Weights of a small GPT-style language model, trained from scratch on English Wikipedia: 6.74M parameters, 4877 steps.
Each number is 500 + 25 x the weight over its row's rms, rounded and kept within 0 to 999. Layers, rows and columns count from 0. Numbers have three digits each. The size before them is the row's rms in percent of the matrix's.

# layer 11 MLP up, 768x192, rms 0.051, rows 677-749, columns 0-95
100:507516498499527534524507515486470522472479505529522540514537506476464524488509508527502509513512508497502528491502494446516497510487506523587532477475542539528520520473505477537513498494477483497508529513533480516481487539511496525481479470528470489507519487484464479472490502571481496487
097:513539492530495520502501533505479530465466486494518553505507485492478508505513526501496532489519527478462464498509497565507477514581539538474517496477493502505456498462481491475499490474560532485503559502483509535512522523472484467510499495483475497443496508500499547505496505505550507499
092:515474529520482493524523467520516484458524487486483509496479524461533500525438472527520495539563443506498499481501521534513528480511505534517477492512501468510528483479497478516489492473487528491510478496477475512500484514515491483471497528498515526478516471496504508549491511504525457465
115:473484517483539452508511550506461499491517522480514517509492504463469495506500512486506531492524455494506525530445465475496499475524479502533479494541531530484498447493522475544479490493470508484453513497503513537525520505478527551548456552481517510524500457494518538481488459507526520501
110:493477580535493511532493499492514547477496511505522495510498508545498523471485516504475502543510506550513522549531528513479499504477433505521519478537498536502495532516508504476493481486478470443526478493511499511505516551479512526478513537471489498559477488503484499538520485510495537529
097:479500508516530534485448471512479509484471485478477490529527529461473501500527537516497491549458528503515520513527490495545499513516486476508481508483533469486497473473508478484517481495519476505490548520525453489522480501504517518537524463506487440474497501533474514496530456513532479505
096:499456472493486484490512486486476519495458536487529471510417484505512499507501452560479500442547496486468498481460494499505470510466524516506498545476500475530533499515524486477527479502463515512506486484494455489513536504493450529490488504490472511502510501478534488511439461514533512450
098:518504485505504420502533491492520461455474464511488498497524501469476502523501494494489501471495479512486519518470542487498479486543563525467503538537520507487535530503528509509497521530514538464502496530477513507476497519507480518518550508544486519498498458522470507513499491520450481492
101:506492520492490501517490500516505534518492491474497439503486485451533475511477524487523488489535516522521497534510490511492509507443510495510507473461499503486521471510507533462498518525517527488533485522559458520512470470513510510467537523529434514497510495490544510505533524498540527506
102:540514491565506508535523496481524530502513496475524502501504520521499500519497515534507468534508502486513546515521493489512490457496497538520492508503490550501509512488552522518486514496482509512491527527501510476469523506527493497471463469490565496503519526487523493526475466559424508504
091:501522488483549520518529545476504515490496492550513501513536508467495501506525499498513488532490505512503510513531463516563502503536477468534485545498469465513428493491494471458500487474494478510524503486483475507523512504517457546527485510497485491519489482490509509495521487530482520488
102:450518495500520522482518512493525515500465513479475437519536515493525483473477505534471490475495466460497481503535528505512502501489489525509483512496500523457510530451487466487458497553530534464509543521514435519495484493486544487513495457473541479464474469488463518513489511527471481544
105:476545491519498472521502487478502478523465527467518515493493497472501525494471490492454488504471528506523501516484506474444510517452508514483504494496509517498481505458489475541456529433546526534480449448481482496474464483474483511460471537425511493443497488469472493490496490461490445458
101:509449448534503513505496468506518490481497487476429509498540531494546537537512516502515516444500521479497457513507516489499489458493505499521490467557515507506481468482472488476556487507521464497511491527464528519543526468496493492466514542466499503529580537522509485525525513475509479526
096:477512483526511530545515493540539510482467541532519491518488518486485495502503509513560503499473480452506498483505534535484494503493514477507529488513533442481516503480493495538542495538500504476515537520503507508543506444446508499533465461459436468517533474504526532487515485509496484498
097:494542500513478503537491451496474462509501483486527505475443497516507470507486483532561535543536508519481498511494527494535485496505497482501516498514415504460470501518524485487484517487489474485488473494497490512485503503511471486536510476480492489444538546483552543500492496513517499513
100:522487505513495461499547487465473510504509525462508494530539485479494523514493514555491494476544453445490474477516478512510502543530486454535501515504487464524441471541489503489539486506481498518496511485479510506487501478467485470484480498481485513477463513469542499477493526472449466516
111:522486495480530499498507489511507493473500513484479490507520475530535532524532500448506531463493433519515477504495520464499498468467519522500464499519507524526499521498492485495514454444481478550535502480502528480465543490508480514508536461515470505500495488476506482515460524494474516483
105:503459550492512493509520560508523475535507469488472513490484467482518554499493511502503471447480532514488497486527504518461523497497524518483496503529494512453543497526518484486503507507474457478449502489500459502543517477451460476502506535496518542467506481519503539535460485559489483507
100:514521471492533478487522488441504478481467512487528488471468520528514501531494529492473502477498490453497481516490501450515485513499514466535509531501487476445522480518528478493492539492514538545500486524466486518488458507518501519504484476509521522502474513509517490515454469491491417496
099:469469522505460511547503519511486506490487487450472485491543467482540532513489475465515458541453488444470499527497565541501535501516521519457495499535521478488509516480504534496465515476518512490552520484483547503498488510487535506523508510513481505504457497521525489444472477528532482477
096:466477567475544456504461517530523521472524485460534482495519503501548490490483467527476498544474492511470509500523450477527460486514468504524501538526487439483501489494513510524458494501485468502516515501502480548475502488483484492543538519462463489535476555507484521501481536519488511500
097:577493518447518487504491504536493501522515464486505557498544477524470483501488505502533497531503500509476479496497478515494476463552505499484490494481511461492477485440528477523500510515487469511526477479495503516522488489502540472490465501489499465445515483490448538534520476536529493507
101:561519476495482474511501454498539530569499520490473466542491497516504521497455512511505466530500514507465531525502477488529504486528514456477512475496509502496486515519530482484526543499498503495508555508509471516522511498531526520502494525489492521568473538502521481460500466506497529515
112:546524497476539512500519487498486517494489551499487477515525494511485550515469481501499509551499517542502507492504483489475495534503504503510514525506519493491526522510509530489515522528458452490510518496523513514482517491527514530504550526490506516460517499528504512522502533514518487480
103:510505504459455548516456502499524501504477525482501511499489476515481507518487498479492476455487522555483520457511509558491449530492497521464477524486486479483466520483506431475540483548494476474498519460493460511450467521505523561484510518489494516487509500520526516500512499525497486497
102:523502492479537462537518479536512497485483506520503508531486468493529508481508422487513512509484495486503498459540494490484525496506460500524442542500498416518476528528479484502520504501523463508536464472486535488508509489502478507482553506475503501465504490489486484488500513498478533535
094:513507517514487507480469509525471499495454508476507477524488492481489499506518488444495487515516532523485497492542528520481462522492489483534488520473470512422548494465482495516485545535467537503500521494486464488518508477479494509480531468484505490485479514495497485534488493534451513536
104:462474500500539545526514512514517495513486508536559461476481542511494532483541519487539521490464514479518499599483515512454504506512519536510434541515478545480524499512521467512482523527496483481530475478516523510518499492513496518544557464489540505488487451536505528495505493506503519496
088:470490509484467483498521492564512491514538494509520492483464534500510514481464531488479550503515475543492512485521515489478494477488500494542518510508478509555460477515507483543494526484538521511499495512483497501511546494523525467531484513502525498498452514518522483483467473515523497509
100:491513522522495546527472502520459523505552535496491477509531490525516488481541524489528508488511502519481537514552514486526495485506509545537487509525469537534498515477503464555501559477536483517489526474498549504493492501556521521505534525499533501487514521506537511513536516539523520539
105:528492460429501485520504476472498478522498512520495513468515489486501492531491493501487489532491491518485520504491550532504471492503486474492493519524509465510461495486519521502503495537515500493490504484522482494513571447488483509471506504512530535507549526483507492466467489517527488442
103:474511507519509546523496465543503502503490515485550468554543504531507523559464518487511500520510552526494523504487514493500509479516480527510482505516475505551520513528535505515480495522490491462463523489501507499512483482488491475445491513496527499485514505486553480481527499493539491492
091:531507496509521480520530508532522505502525517499528507492511451519488533474450484486493505502524541528481499518506499481510515500494502468564504498533498480553474498490469486487521527554510475504467504551492486518474556535487483478501504520513461522496446498456472499499438471472497474496
101:498511520513558476494464492492512534508481542524509512483465467490459524485485507471466524504518487532514508501484485537507481479532496505527463476517505505456577513515533534453502511486538508503505504517488478512517493518511529531532521511541470501515496462539456478498466507475496476520
097:551518495549466523520515523526492507543491472481509474478486500474542528498487498444444478494510483478497471515505463477477450458466521451522517512520477534540499454484520489488481494476484492524451503485544507501517460518518519471500519456500454513490443488506514509521516500474446455510
093:493490539471510480542467515458496525490488530490522508500464487470485493535497505531465555534507479502489498489502506505530531476525479474471465507522507507462493553548489514542506480480511506464493527502505517539527480484498464520520499517510497524506468452508504482500502492518540469495
096:534438506557521490502490520486513504480526506490496476454476508517462469504478506526497517472499501523520499487487502487462490498457531568486508468452514501538518505556511510509472561496509509516546511477503522510517543528499479504510467474546473445510528506501500518487487494448448497460
102:492476535476506499528502474485487503456451510457525487448587471465491456467517493471498565519470506501504517520516490482537465491540514500483497499514477514489525514511483522479452460475465460488500489504503521510476513463536491521512481516500507470520495532485517476510509488497464444530
102:444442497497495536556476495517500474530478540494520490536495462507485496497488528529504524436507487505500509539508505513497480481518496489472515539482479501536501506533494497448460499540503489484506527510507506548504456469512513525507500473459463559477502479497500482558490459503475507520
101:466513466510529511514477469535509510517520542523522505465525475517519499501474527550497513523534494518487504507558523524484514494536504517520529501514561539505484497518489463503481482503533508494522501495475534494558535510491534516492489530542514526515566483532511508541457513507514538485
099:474523514526495522511519491509528519496496496501547504515505527470515487518498508497488498515536487489473501510474509530512493514489488481497496499483517537533520513455519477474450509539455530536469476495463504495488483463535532515496486542508486501503436494475525502527516476469544479533
112:475499516497507521484453524486522519541506528515490467438480464491542458499527499530548471503453535516449488482513536519479504471528517501520501485577500498514528552537482485518496503511495496511496516497516539481524523522512495501501532496544492508513531500489487531490524500510513529532
102:489503462536510539530466555482477462498497482478522461534524490543503481541482530486516456514522546469506523521541497511517504496531505501495486540493482504499482464501472485506517523503509532484528479512547508501489466439554499492496514518500471522521513510499565479485535500506492489524
095:495530482464491558526500493516496531458529471500499492477487484483521504520477477490477504519457529464463502521446525484488476508522491500507510523475529542512536514556521461509471496530459515499454506512485537521515491465551522547506480501512477511493522506507471469475485453521520496540
101:478496520556475493508487502501495471503507482493499484503513502507514515540500515507505533496492476522535492513508507519554501508539489476523509547517500531537499552480507563536465517513445515509533518452513490522542517515466498488527457556525530513479490544544575496501496506549524508495
099:527474457539527498523477512457525467493497489544520444472496507485533484478497507480496474474492499547494499543518487454495501453506502472505545489503515500500526526493517503490524499464509520466476482511502517501510554501463503495461520442488486534491485469504515505508446479477480447541
104:486482449482507500530505508489530471492514472500535491536492468532497545542515530509499550499503554512544488543482488520518487462503468542463494521517490503494529550451501489489543506544513513494465524484475483493527495520506537514484485553508523521498474490495513511509509490473508525493
099:529470464502499483516548489469510491478479532514487502534461476503553526549498484523493472530478521488520508509548511506470456492463477494512512484492516485504488531480520532469500508512505514463476485535458555494530496498476481511483500510533488463479539495489481478493477457503476514545
099:510505491523503518462459496483522510494476491485536541558492503527525513480477514498473478499495524504533489525520523505475448528486478502458470543508499542467507520496523519517488471494494524476470502529498505523495508491500460546521519461529489501528465511509504507516503503512516458471
099:477454542500486496424542501438475515522522515477531443475520503540475491502489477508527503546477500521529494508494477491470511510477525494514488464509502510513534499491537520494500525494492484517499544495539516520479506455475509490547490503493486520494490546503499518489497509559484474477
095:474504481498522496486484494501492476508477533504525506466501498523498527450522541510460550505524515532512497500470505490506518503546510530550511510479461543486468507493554488468496475491503530486519489506479509503526512521500492536440523481533498481543489489516516493486492506511503511503
100:484513466515489476582478512494508535499444545466503474476516500512496507518516552513482451497499546497527497498450460531506508503518507513522472495519529488481493490472471535511500530534500530501485485530515497536471539512491510490536493506523513458492490489512512547480488513486494486517
094:504460496508504491531493490509506500520546511451473441485526493510561530518490548517508491525484470506503516509511504509521482512494484443523547469464481516481497460472527525478463479504509476538506519486477519485486487514497455517474519501511525504524484450530519532579488515460489455507
093:505496501533505528513504509474521483514489507524523490493550501500566458472469501494497516523457489478483504518486457472456515510539523497480519472529502474504502515553502496513481477523479500510523507514505507547518473524529491467506515503494440464463460506518513511532484503491534471527
094:480485514493501506492520473521544499541526536504507499475543464513535522513480477531506507530430494468497526519470515511553511516538494462523502484496511467533488501530507464485457484537525457492507542512514511475501539480495449508560511497533485552506444510523517501506496472508501511527
096:525527511502496533473541502476479491469496548443457522516513417454550506470482499478457487507488450471470507469514485505504499517481499519494514511564494475513533476483506534529470511487491507535520484496477502500464538498488505516478558489497491483520498516485500513467492453540473536503
099:476503504495506496526435451531526486504487512480547484522519499500504532541481523464512478500476544485479488483541521496511555530487495497470446500490498521527477467475488491490497546485500488518515482520535506490501457514474522534526486532505481473463464517494528490483471527472478499495
102:481527482509476535487502535487533498462504480445491512474487540503467521524457481503522464490453492456504520506534501515515455527486479492558524491489462471498502515473551506513489521508522530492517515467518529501508468502491491545477559526550485509461523485474502529474477508490491482454
096:478478423524498485502480506501481476496453578494561509489510485490530510497505498461523472491469518471493495513465493529509556469500485474490483507496504507464471517455513524482476505481494481498501475513517509500508478500552544474466461533481458475479506447491489523524519483526545483532
105:534480537498486496521484470456494533521474481450497527506519478499481504508522510477434499455571504509494504504465471496495480542529487539529494535492499512492538513502502530506531502488522471505493483465491470495480489474454536475467529515532489499507481475487491475517524477537521448465
095:503524483512524515472470458508522479535545500462485466475527520483506518525510485538491503495522514500506479556502465515478501506517467508504527490521503503498548503520493527568505490522489517458481509475477560511558528517521435565513516525476516525528459552528467523500497501496523479487
100:513508515507528521484523539487492481492454499492545451495493503479488488510496489506491457501474511494469471536500534487529487514500510506488494539492488512464540533501498493477455523504481490454502511498555518518488523470517525473525532498558468453492459456519494487490482511450457473513
101:479557522526519482522528504523521480548529525486477542494495508512506507510470510496457479459477548513486517486499498504466491465484474523517450519502498510502530502541509514473486490491518489494520494497555471495515450500469531500473493540501533580497516489524484502487509481464503472543
108:511564509508525528516530514477472488491487467480500438516487531491495502478488488524466527497555472555528484461499536541481524473515500513488450503497525499466492509476518514461459511464511530538483470508467503483514494479532442499530511496527495498475472459491566514481501526452511503524
100:513510507476476465496516521481496456503507500521494482485464539494516513513497491465495484505435499470501517518466524522500496492468478543529525511492491527505515512522483469525491487492548483491476465489457439538504510477523496453431427529525527491507530516492538502441487505522488511488
098:503535458554499466501515460501485462481514495487469451454504471476478475506452467499535531520464508487532531489523486511532519502470460493495500525492492452519519493545522485465481491515504488495453529490501531509490497493550537495495509523519496468494493517513521462547531531550482469473
104:537480481494534503525439481506522485473501476495454513497523487426527504456501494530572486465472527528512515494544497519473526514492484511520469506522512477539540516505542554490492539501476476485526512493516524500492530524489477505509449481544498515496504497543486537521495475503516528470
102:496494510498495502530522484500459452513518508513504473516521511502514477471478518507465476510479468494509511537500491478557496551518543534511521484496540500452494498509525449483493481521498515512535527526473505480487481487516501508485451481545458487452494524474522505508480528481508518517
100:522484500492500438549458476487487473503511516508489489549503478510487505509520514539470513486469462491461474544507491511546471487487505462498482495493480476499496477493474482458461487523503563478498498458477480486499494445550482487487484511487483527469453458500499512464521490530488517496
103:542482491506470496493514510497521507516516547496487495499531489505515529503504530508536511470494489482496511535516480454535480551548494509532491484533513529491499519476534520477524500487532536538484488478484489550488502490450503501484466523522539503486468488467522505502538506517463482475
091:488471494506497556518472510506483483474496490512499522506468493529515511530513539478495506501507524567486474462506495528453524508538500501490528495468494547492507513503453471510467500520518551488461469471519473504463492476489464487519479510488487478497471489503468519477485503477515470503
094:533476526472512553504471507519526475491524467477499530499516473505456484465496525501535509514527512490502458511526488500505515450525497503515469511526523524451516513507503466519435487525486448443499508525462481510511499477548483512526505507549535496455488503486531506544501503515506512498
# layer 11 MLP down (transposed), 768x192, rms 0.051, rows 677-748, columns 0-95
098:504539476534507489477480521517527534498521542498480441499475518506491479548533517475435499534478512464481514531534488529552533505534488496519499515478482521527445524499494544505460547503514532491512539490481494498495517475480544462508501515473533545509537498514501474534492539459472473505
089:512489522512483485511465509521486506516514525487456562525509429491478507482489536512513503501508454475519462484537491519512480460518504496496506534535506509502482518490497478495499510452467517508473455548505498494505506542549533477481511506460530489492480513529549480523522501515503507464
092:504542516501505514517533494549490468524540494570489542500533524496471517451527489467513500510513477491452518476475477491483490487497483459480502488511496524493495503504500502535483482451466559488495510490525489511452499486485525523518567516484464527521526488499515483512473499489452474494
111:502508484493513516488519497487442497473521501480448506472491543504506489481555500481465478483499497462500475542493562514476477503515563499509516540495474514484515515494490509499509500488485495480523485486490531507526502475487477504504510500526516489465529499522471525518493534454506504461
108:476488520484553529489454471524505580504510493469465498483518551478508506511509499529527535485485514471467472499500528478509529493507471492495511525515510503526493490513499491452540482511494512521496522532539508505483511492476470495473533546508517566459500487521534513513509511557534475502
099:514497490490519507451466470553464481525489487533503539492489494500508488484487470502520470482487504504515495548460489587513493529564502533491524526481509488518470464508519531517509503510465529464502490498520446436501510472502479500505546466508483508479525518503530516473474490496510504509
095:499509588536519487512518541539473462441555520522517492484485526466449478465511546477508471525514498517471442468478486486522509470462462485487522475542504479540481479485482523478480488521493500527485518513470480539463537478502493509495521484529518499530497494482483495549503465501519497506
101:486484454514538514491457514556484559514494495548529497492512522513510497517538533497467527464527480549486492498497537497486534469473522474535456513484493499490533492503517485506487508511499549476513478501521491472467533499516476482501495531516511519512528509527486478503474475514445524503
105:500522485506510531495495489510477482473497515496511497505541541499514517425499509504479503513485514460493478435521519495512487497485530506448498516458479506529488508484504448567481523489526448501493490553506547461529482469511470513494502525514552500476518537467444511509521477482472473506
100:544466466509505509460465524540478536520489511516481483478475504478547546489474520460522441479499498463479493496534517493496463492466508469526505499515480469462507505540476479478455512505577485483499484462508503509463526495524497521507498446509500539508543469513526521509526510465497520486
090:509500482464497490444472512560489522527480526469523500521543502518496498486501511532507523489512523465535550504447450495520537518511517490470483487483528485521505495505486512474484485512480503518493498496526466505521496490526480470465430506460502451516534472477477519497489482482453539514
101:529491482504496494510533487456454541538496439512483494471504497517490478493534484538536510509487473509481507493472471476463481460471442546473466488447512516504509481495491494507522533541492478520484468529522505500500490533515497466489502526497499449495440538492522480507454493538497508547
103:517493523519508510454507496551500493517519533501478494527443457483527545472454473483520549475493539509492530506509517481522487512508500493528494483522509488511444537477540533488500513500516519502490480559501506439475507490528454500491513484465504483517509526481537521479518528533512473500
098:496491479548519529469532536499521500528483499522502484514489445480524530513468536518512502527490518521540465541502469459502509455520494481517498499504508509506468489471500470517483498507501473487485515491553510522503490503461439511528522492548493460469511473503494533471482557523520538516
101:505482511504465543546494520477460511500514487538478473479507494546516494487518533532503540509510549470463466495459485557497478483459487477501518502499507493483526503490489469481534507514475508488469486470432490497502489523467469525504464495500519495513493547453493483479457479547501487515
094:466477477546472559481534460466478491522526461533494499518514493500495536526512505486487478496501506488524483501542549480474466492505522537474489470511530523517510512498483501479508456499463527443496511519506480496517486476499527473499501489510497521488486478540518463501514524494539524464
106:503522525477481531470512552460523458464504479493496496488487510539485482497526479508467500487489485522501462574509495502483500555549503506471534515495551488514536497466508493516498514488479479500537466516533484486501471491508496479472536511488519455505527532560507532486438491482468522531
122:505504483513489470516472442506492533526493455516466519511517506473509494473500515479487533515525495533489516499515480514501453559491494469535494520519533487492507502500518463526509449493468490544504495499489490498500533532509479482527512557517542486498462506439461463494514502515502550496
110:471534503462521487463492492519458487481507529543441502525498515507483502504500510517514492548528530502481486502529482537530511497524489530522517505484451533545465519517538528545510479478423536513498460486490500509499534517459504506471521491509511505515541502464484462499508505487501507479
096:476495493471512475538515511507545479473481494483466500489504491480496511471492499503496466548543456467486504487512514490490475492515498494487491509461464436505506518505522515484479501487509494539476529477522446490528479525513488522484525491479517472504503537478479552472520437493469487482
100:508508511479568492467499487514511502441514531489512492447505502489529488488478504516517455542512485521526510487509513517455486517437522464526488498465532541488463520500509491503522510520482516475487541483543500512482497496478465487534519471517489509497496481463494530537533490473500559487
096:488534475479503497492516485524531501506473497489497530520462511508467482524514473526557487531535490477495480469456518522544494497495485482472485514491500469509493513502543473479511496508505496532521534487462438541523503467472539478491518504509512517521467502492467541492492499484519539524
098:474490469514497517485517519500551540509492488512495484546490495493501502478472468482469482492484456474550483506488467464483497490493462480526503500475503489492504537488486502468508502483508483527469529510478485439524508480463512492517480480485541511508504485546494531506520453525484479492
099:468499525522524442544513524487491498489554475469522516469491474500504554476466509506505513523520524491513500544500503522477508508457493503489508464522506491476518484494508499503483465482476526527485497472502514452493477512511528459474517497492488523450498527521471491502510498493449515505
102:514529500515528473543509545502477509523438496476494467511495468479479526513476478497446499512524517479484486449501457514523464489522494528479503470522471531514522516479502518485543568506458505519511500483507470547502496492504481473487495518481483488484482518519549475469461538501486450525
113:527529487495551501499509502498494495520506439483519469460491513435494481519511471485549531496498531469492513499487447451507463527518490477570512502496496457433482493546495523482513540511533509506497496520512509509535502490499522473498500506494488533506507551482457495493461501482498515524
099:465513487498495471510495501507504555446468485525496504508496489506534524445489503506476484542489509515516480459532516530534518519561468531495453502507544475483470476511470499512498508537501523464524474529501491485514520456458490536487504481519488456513500520489506517546523478519493526490
096:434477480458493478472506473485561473498508508505516472487535507517500507536497500516498533551510489455506479500460463532459508461505517543525499525503505485524535521506534468471521526477467508471508541503503523494538514497512533519476487498505545497537518471457485501471540468479505524484
103:522525515515481529522513496545480534493476455472520481510505504477498480508487527486534502497482474507486467503491493521494485491531540514500473502490528476513499535532484487526502469464512492466509530485525483467498475511472490519487467487516520553474460526545487494516521491501499504499
098:538475479563489508489494512456498470556501526494486483499584457503506482529474487502562501469523500501476474508545460464508490548531501479485521480468503478486487516532483485495522517527491475452516497481538488499491487500510497472496511454523474491519492491481492480501505504539478519515
101:501462479546511490495511507514520519477481463542502553455489499521530503490502540529497482512536489520535463482502512502473474515484509544474484508518467467499510495542475510432471480518505475507546500473496453508529504497471530471501448479486491509542504512534508497496472513458505466483
115:483512506477516464480528541570475497474484505503480505514465489504489493456496476502535480492558503500499486513525502509477500524537555521475507485488503500464543460486485524494485499472507520493566481509500479484508489501515507478516476510506458470507534516526491496495534542462530494514
101:517526479523470572453545548482518563489481477482490489488493536515535516484483501524451504511504492490520507523481492488473476500511502471484532506477516516491460488453477455465512502453486472464489512538513515477482534504537546469472476464486457528478431529518489481481535450500531491507
097:479477543498499520518473500505481486487555540494522530499499491510503533516511527502531523478498473496517480484505493537478479527490496548496502481527536545494498535473526465471477524529464514520500490502464511488482487512522497520494484469475551470481510464566529501545534534542456516519
103:458535499533483517526512494489490554500464442458507478473529481499503441494551525445497523506499511473479531508539485478515545471505493488515530506493482507543471510509468532537498513442457530472497504530472509555513507513526502475486523497477500459496513525517547517527492511530520489496
100:469502500484501488491493482491504460477506462499496489521519503535490514484481464497506540549521506507497493500475523555536527536565494552456428504491553486494495511495508504535485476523508500475552527531521487528497512452472521453481496524494497482514566527473502499473467492526503525474
093:481503468512492524509520519525444500458540489514507518506535513520508484458508474456537481477534548524463509470523517500487494505496514519519513469461525519475546504537519493461529511513495516486488472484473499504555500527514508491503549483490476572513524505508529546500536504486481523477
102:490486490485520492553483482495531526530475519486478496539492467508461496490458528513511498486509477506486513534466509542501526484463484507508517470484538443483524537515493500514479491506473533496494528512512492508427522477494547469471516519485480503476526523467505520498531488528498499513
101:485531500517509500450500517511514518474508476504456491516524502523498492526535507513502500539492514516458522492498522477490510485482547551488494468509548499513513508534497539472538493494491523515532500507461525497481492546533499462500468486492522487495455533496528510558499436488475561480
106:515484481547532507464515477470485544509498502453501495524505468509560475447555496477479508495491483484517469502540489489502536550433544513492504469513499512504492450443492507506528485493426486532481518491491533508483538500499490519547496508507515502491514516493541474472513518491486489473
102:547514538479469489495529490511492484505473510488533484518503476486500487500482543436475494480543488506456509489467506462473509496496481481508439500502489498516474515541485503500562528469503521502502481500502469526547497476527503508453503520508503504502469519491499488487528495538472483412
104:494507463501477491482512520531524508478493530477529484477450494471505483509490467530521488517505500566477484501531483513466491507526525491468498478499512498475498510470467486561552500463486498485501489505491433518492549507487528466479504492486491503529471523523482502493526494504505498480
108:491518543487454506516464474493509517526515456508506532538503529481500526496520507497531475502496458497496507479484525528492508499493499488489496483512502464532500523495488468477487468529569471522479482519560488451480498517495500521521494508507479526500546469490517484472515474471506502477
096:537490526479536507472540487487529517493511489485521487455501501529511433506497473519507490536460488482445464511505507458483475473478472473509521501517525504525547543515505504498486480505498496513456525526535558511460450513498503476462532449481497522485522540458487493508529462536490499486
099:476504524529475488464491568488465519470457522496474449487481530506446506479522520506494490491488435547496465504528510523520525504538482476529524534484435495504513503506495495508473518488475489494499493508514521492458495500474488480508501484497492519510470479523523497524485529561471499445
086:569547504497532492450460489479489543531518517482468537487477504530511515494523469511487507504477501506451480494546498499473533513486464500480465480466463519545534467495515488498515493493474501465513512514461489478455496501520489490449507515537526518498499492502521529520457528476492492487
098:468487525502510484503484495537423522509508535485479490530524508489486478507518553488539486519457503478441498459485466499500517506503477531504521530526504498496489499500482519485494522515459488467511519498501497531534508501487504471505520536509513482471522461512511486532527499471468456529
124:524477517500528511503520508511529494515502514468522444528482515534498483484539531532541475520499479528464481507501474497506502509517493519493519498537477450461494510529468569483470496591496500497517500462483502468512474512468445483469531497498508506486539546552453508524496530499475487462
106:438496508510511523468491499467505499506494441494501489531522478493467497481537505531483515439526493499535523490477493481490514530492471522451448480509519488483485485488467517490533493489511515469506459514519489509523504503484475512496508507516513476499505493541464505519509526505485514518
100:493476450511483498515581522492495521496479468500518485481510482491477528514499482517512549499500519492493479490497549512477546520528511479550528518521502507496492516484545498479521495539464502527516487491521502510463539488555485475472517548507474469505524499459504451446489522507460547526
089:484530525514462496540509498523520450486486477530445532529479497524522501515502504467551497506537501515522459524490457450537484560527501545497510506506507509496426495450494457527487509498504497527465479470492498527519465529487488492470504473493538515481515460486486505508481560470474466487
093:521460522505468486470522537534575500477507511486505459489528518502518505472524488502543484493495500441473498486489490476516444500520524536462492519523525482519546529471506500503522526499488574543513520505511498521513510509448552512531514495511510531492481487511507547496526480513449516516
103:500451468497537501469508426476483543535520509504463501516509449425510520488458493528488507490522504482506465470524475517541502491478457511483539521495480502482490517532503518518496481446479492486525482538518542501499491471506487511483490475513491506493534539514506479508445510515484544502
100:468485491455522479443467492483513533505508499463495498449551485473505527508473518538483536532493478482491487506464480484495555535514474492501518528462507475501509554510547485502534475515558521507460475510507487539523498523503518492443509560494523513481484509555523499467562478489476512495
098:537525505504500483531503462508495536505497546453507515485492481491509517499511495512487491478503499465473517470546528495506488511503485488490478469523484506517519502487501475488513506531424481487477483473521511496500488470542494537490514505515555556524516479482487536447495505509502515516
091:461494481514519490515526500493520505523493492486502537509509502508479500482548503490540488499531499498524479486462507514497526498490526531499485537515483450484511535516491479495460485517481494487517486474512445440517475497541478498494433521472475517510464497497495517506440552531502488460
096:462504494499562533492496504451474474530491442523492498475472474526511505510525508491509503486510488438493509549515494574482499479503474454498494511484466487512503511512515444450507469461475461523438506556514470522553485501502519527480478526537525509522488492498521500512510524509507499503
095:494505449535491482490516501488491497463497522537445491506493473454503486504467479494469502456494492515510515526528472506494470505516531479530523506496475494497513518537489476500489499553510560501510489513463496479564559490494505468528508494477482503497523476500489507510502508519530491506
093:435521493485511540486502520539522490510490461551541520512483516494499486521460499496551456550515500544535504531475475477486470479492504466525536438480517515494521504522492475516494502500513452468519485524506524487551494515503487526493498466518461461486517487512555487527535483542498479519
096:503487457483486519484506497525567515496525515500469477501486534495521513515494491496476464515564508510508527506489475507532469543491522499510495476506507532461528485521513485553501485477484505500465508535471492503493494502496505516554528453541499498523480530484536488467475535522509514474
103:514501523504538541526520489506515487521524525487529514493513516504481490502506511484488531503525533477528522555516525504473503480503487501503472535486473493521483479475491466500486513526487456534497547528475531491456500470497501474527474499493493471513504492467521488450524516540476501517
096:505480508516509531498496467487513513502570523502514504470483543459500460528503485484499497502483480527500505480488455500537501552467507491495487507502515498509519514513508452501515503521500481544469513477466487486562503506503511450463470505496497481518497479528512460498514495522498455526
091:493547492547487464497471550516494526531492513523500477485463533463511483511458513519488488522494521492557509508540552488532485488489519503492521508569477503459500493501508507537506467510464517491483513500478513485518539499533489486491488501465483490495485510510528532480507499486502579504
105:487493484495512498501498467545516476498508526554494478481508500491487453492482486514518482538494432485455507496531457516524521524512488539520494493510473486499499432486520534532481497493442441500506516496502508524473480474490496520493499531509482468531529490461510511497538458476439480492
110:460511534481475515490505497513523487534490526514475474451498529529529494476479508540445507477478481522502489500524505507456522531470516500455538492483537529476484473532466491516493499493489531485486503517483524527493488498547524486507498472526508477499575509499531528509464492494504493539
102:478517504460509495533459524503449473496470530495459474524449521459510489504473483524534496530519504484517493476480514486471512499520504490517508557477459472544501492470475549511538487491519469527554494485478508507462543477488534515469523512523517524478452472475495478530533525570487536526
094:526459532522481524468463516503515560497492532468484477562506509552482522486553500539492472477513520489496517523543484506482524490521460507499502483519516481501494467470480513542530519532476505460528503495491474498488458491497540454536477554481502521528495481506470473470477485506535468498
100:484458476464491468468511495464465517464481514461474516527500431479487504484520481489452479501493515477485478523492494498468522514500494495477477589465498502522490484451516496491499558489500531530453457487482490513435505525529468454505452484525517488511528470482501478506524499476535515518
097:496474499491523505506484460502492483466511512489534477456510496502532527496470524438469555514435454486492554486478503522495464502500486495454552502510496511495462461497513517505482480537500471478524483491524511487517556496514520529480504462463469497482464503501507458549523496494495471476
093:508498538463517482484521482455516474514505511492489546486496513467471509516498504555539505483506504469496438477499467495477465495501519510508513531460549501501490513501477492505525473502516475522538496465525460468487523466510460490520489461464452495484515497515524521458582521503452506506
109:487465540488465507557539491493528498465501513508515511477513522492474485511488488531503482504461507493491483517481519504537471483527551479499533485482523471528502484485498509515490521530525526477456498535542550487525535534517503511475536520506547497514496507488467485461481503528493473489
102:504482516470509497503498457555486483487510497480422496499516466539498505470525480505484470513493459474519474443491481505528545483490476476520525526519513482469500544479495518486465469499537476488480478491548515502522518496447517491482435506542496513498488508491512487468489448540492514499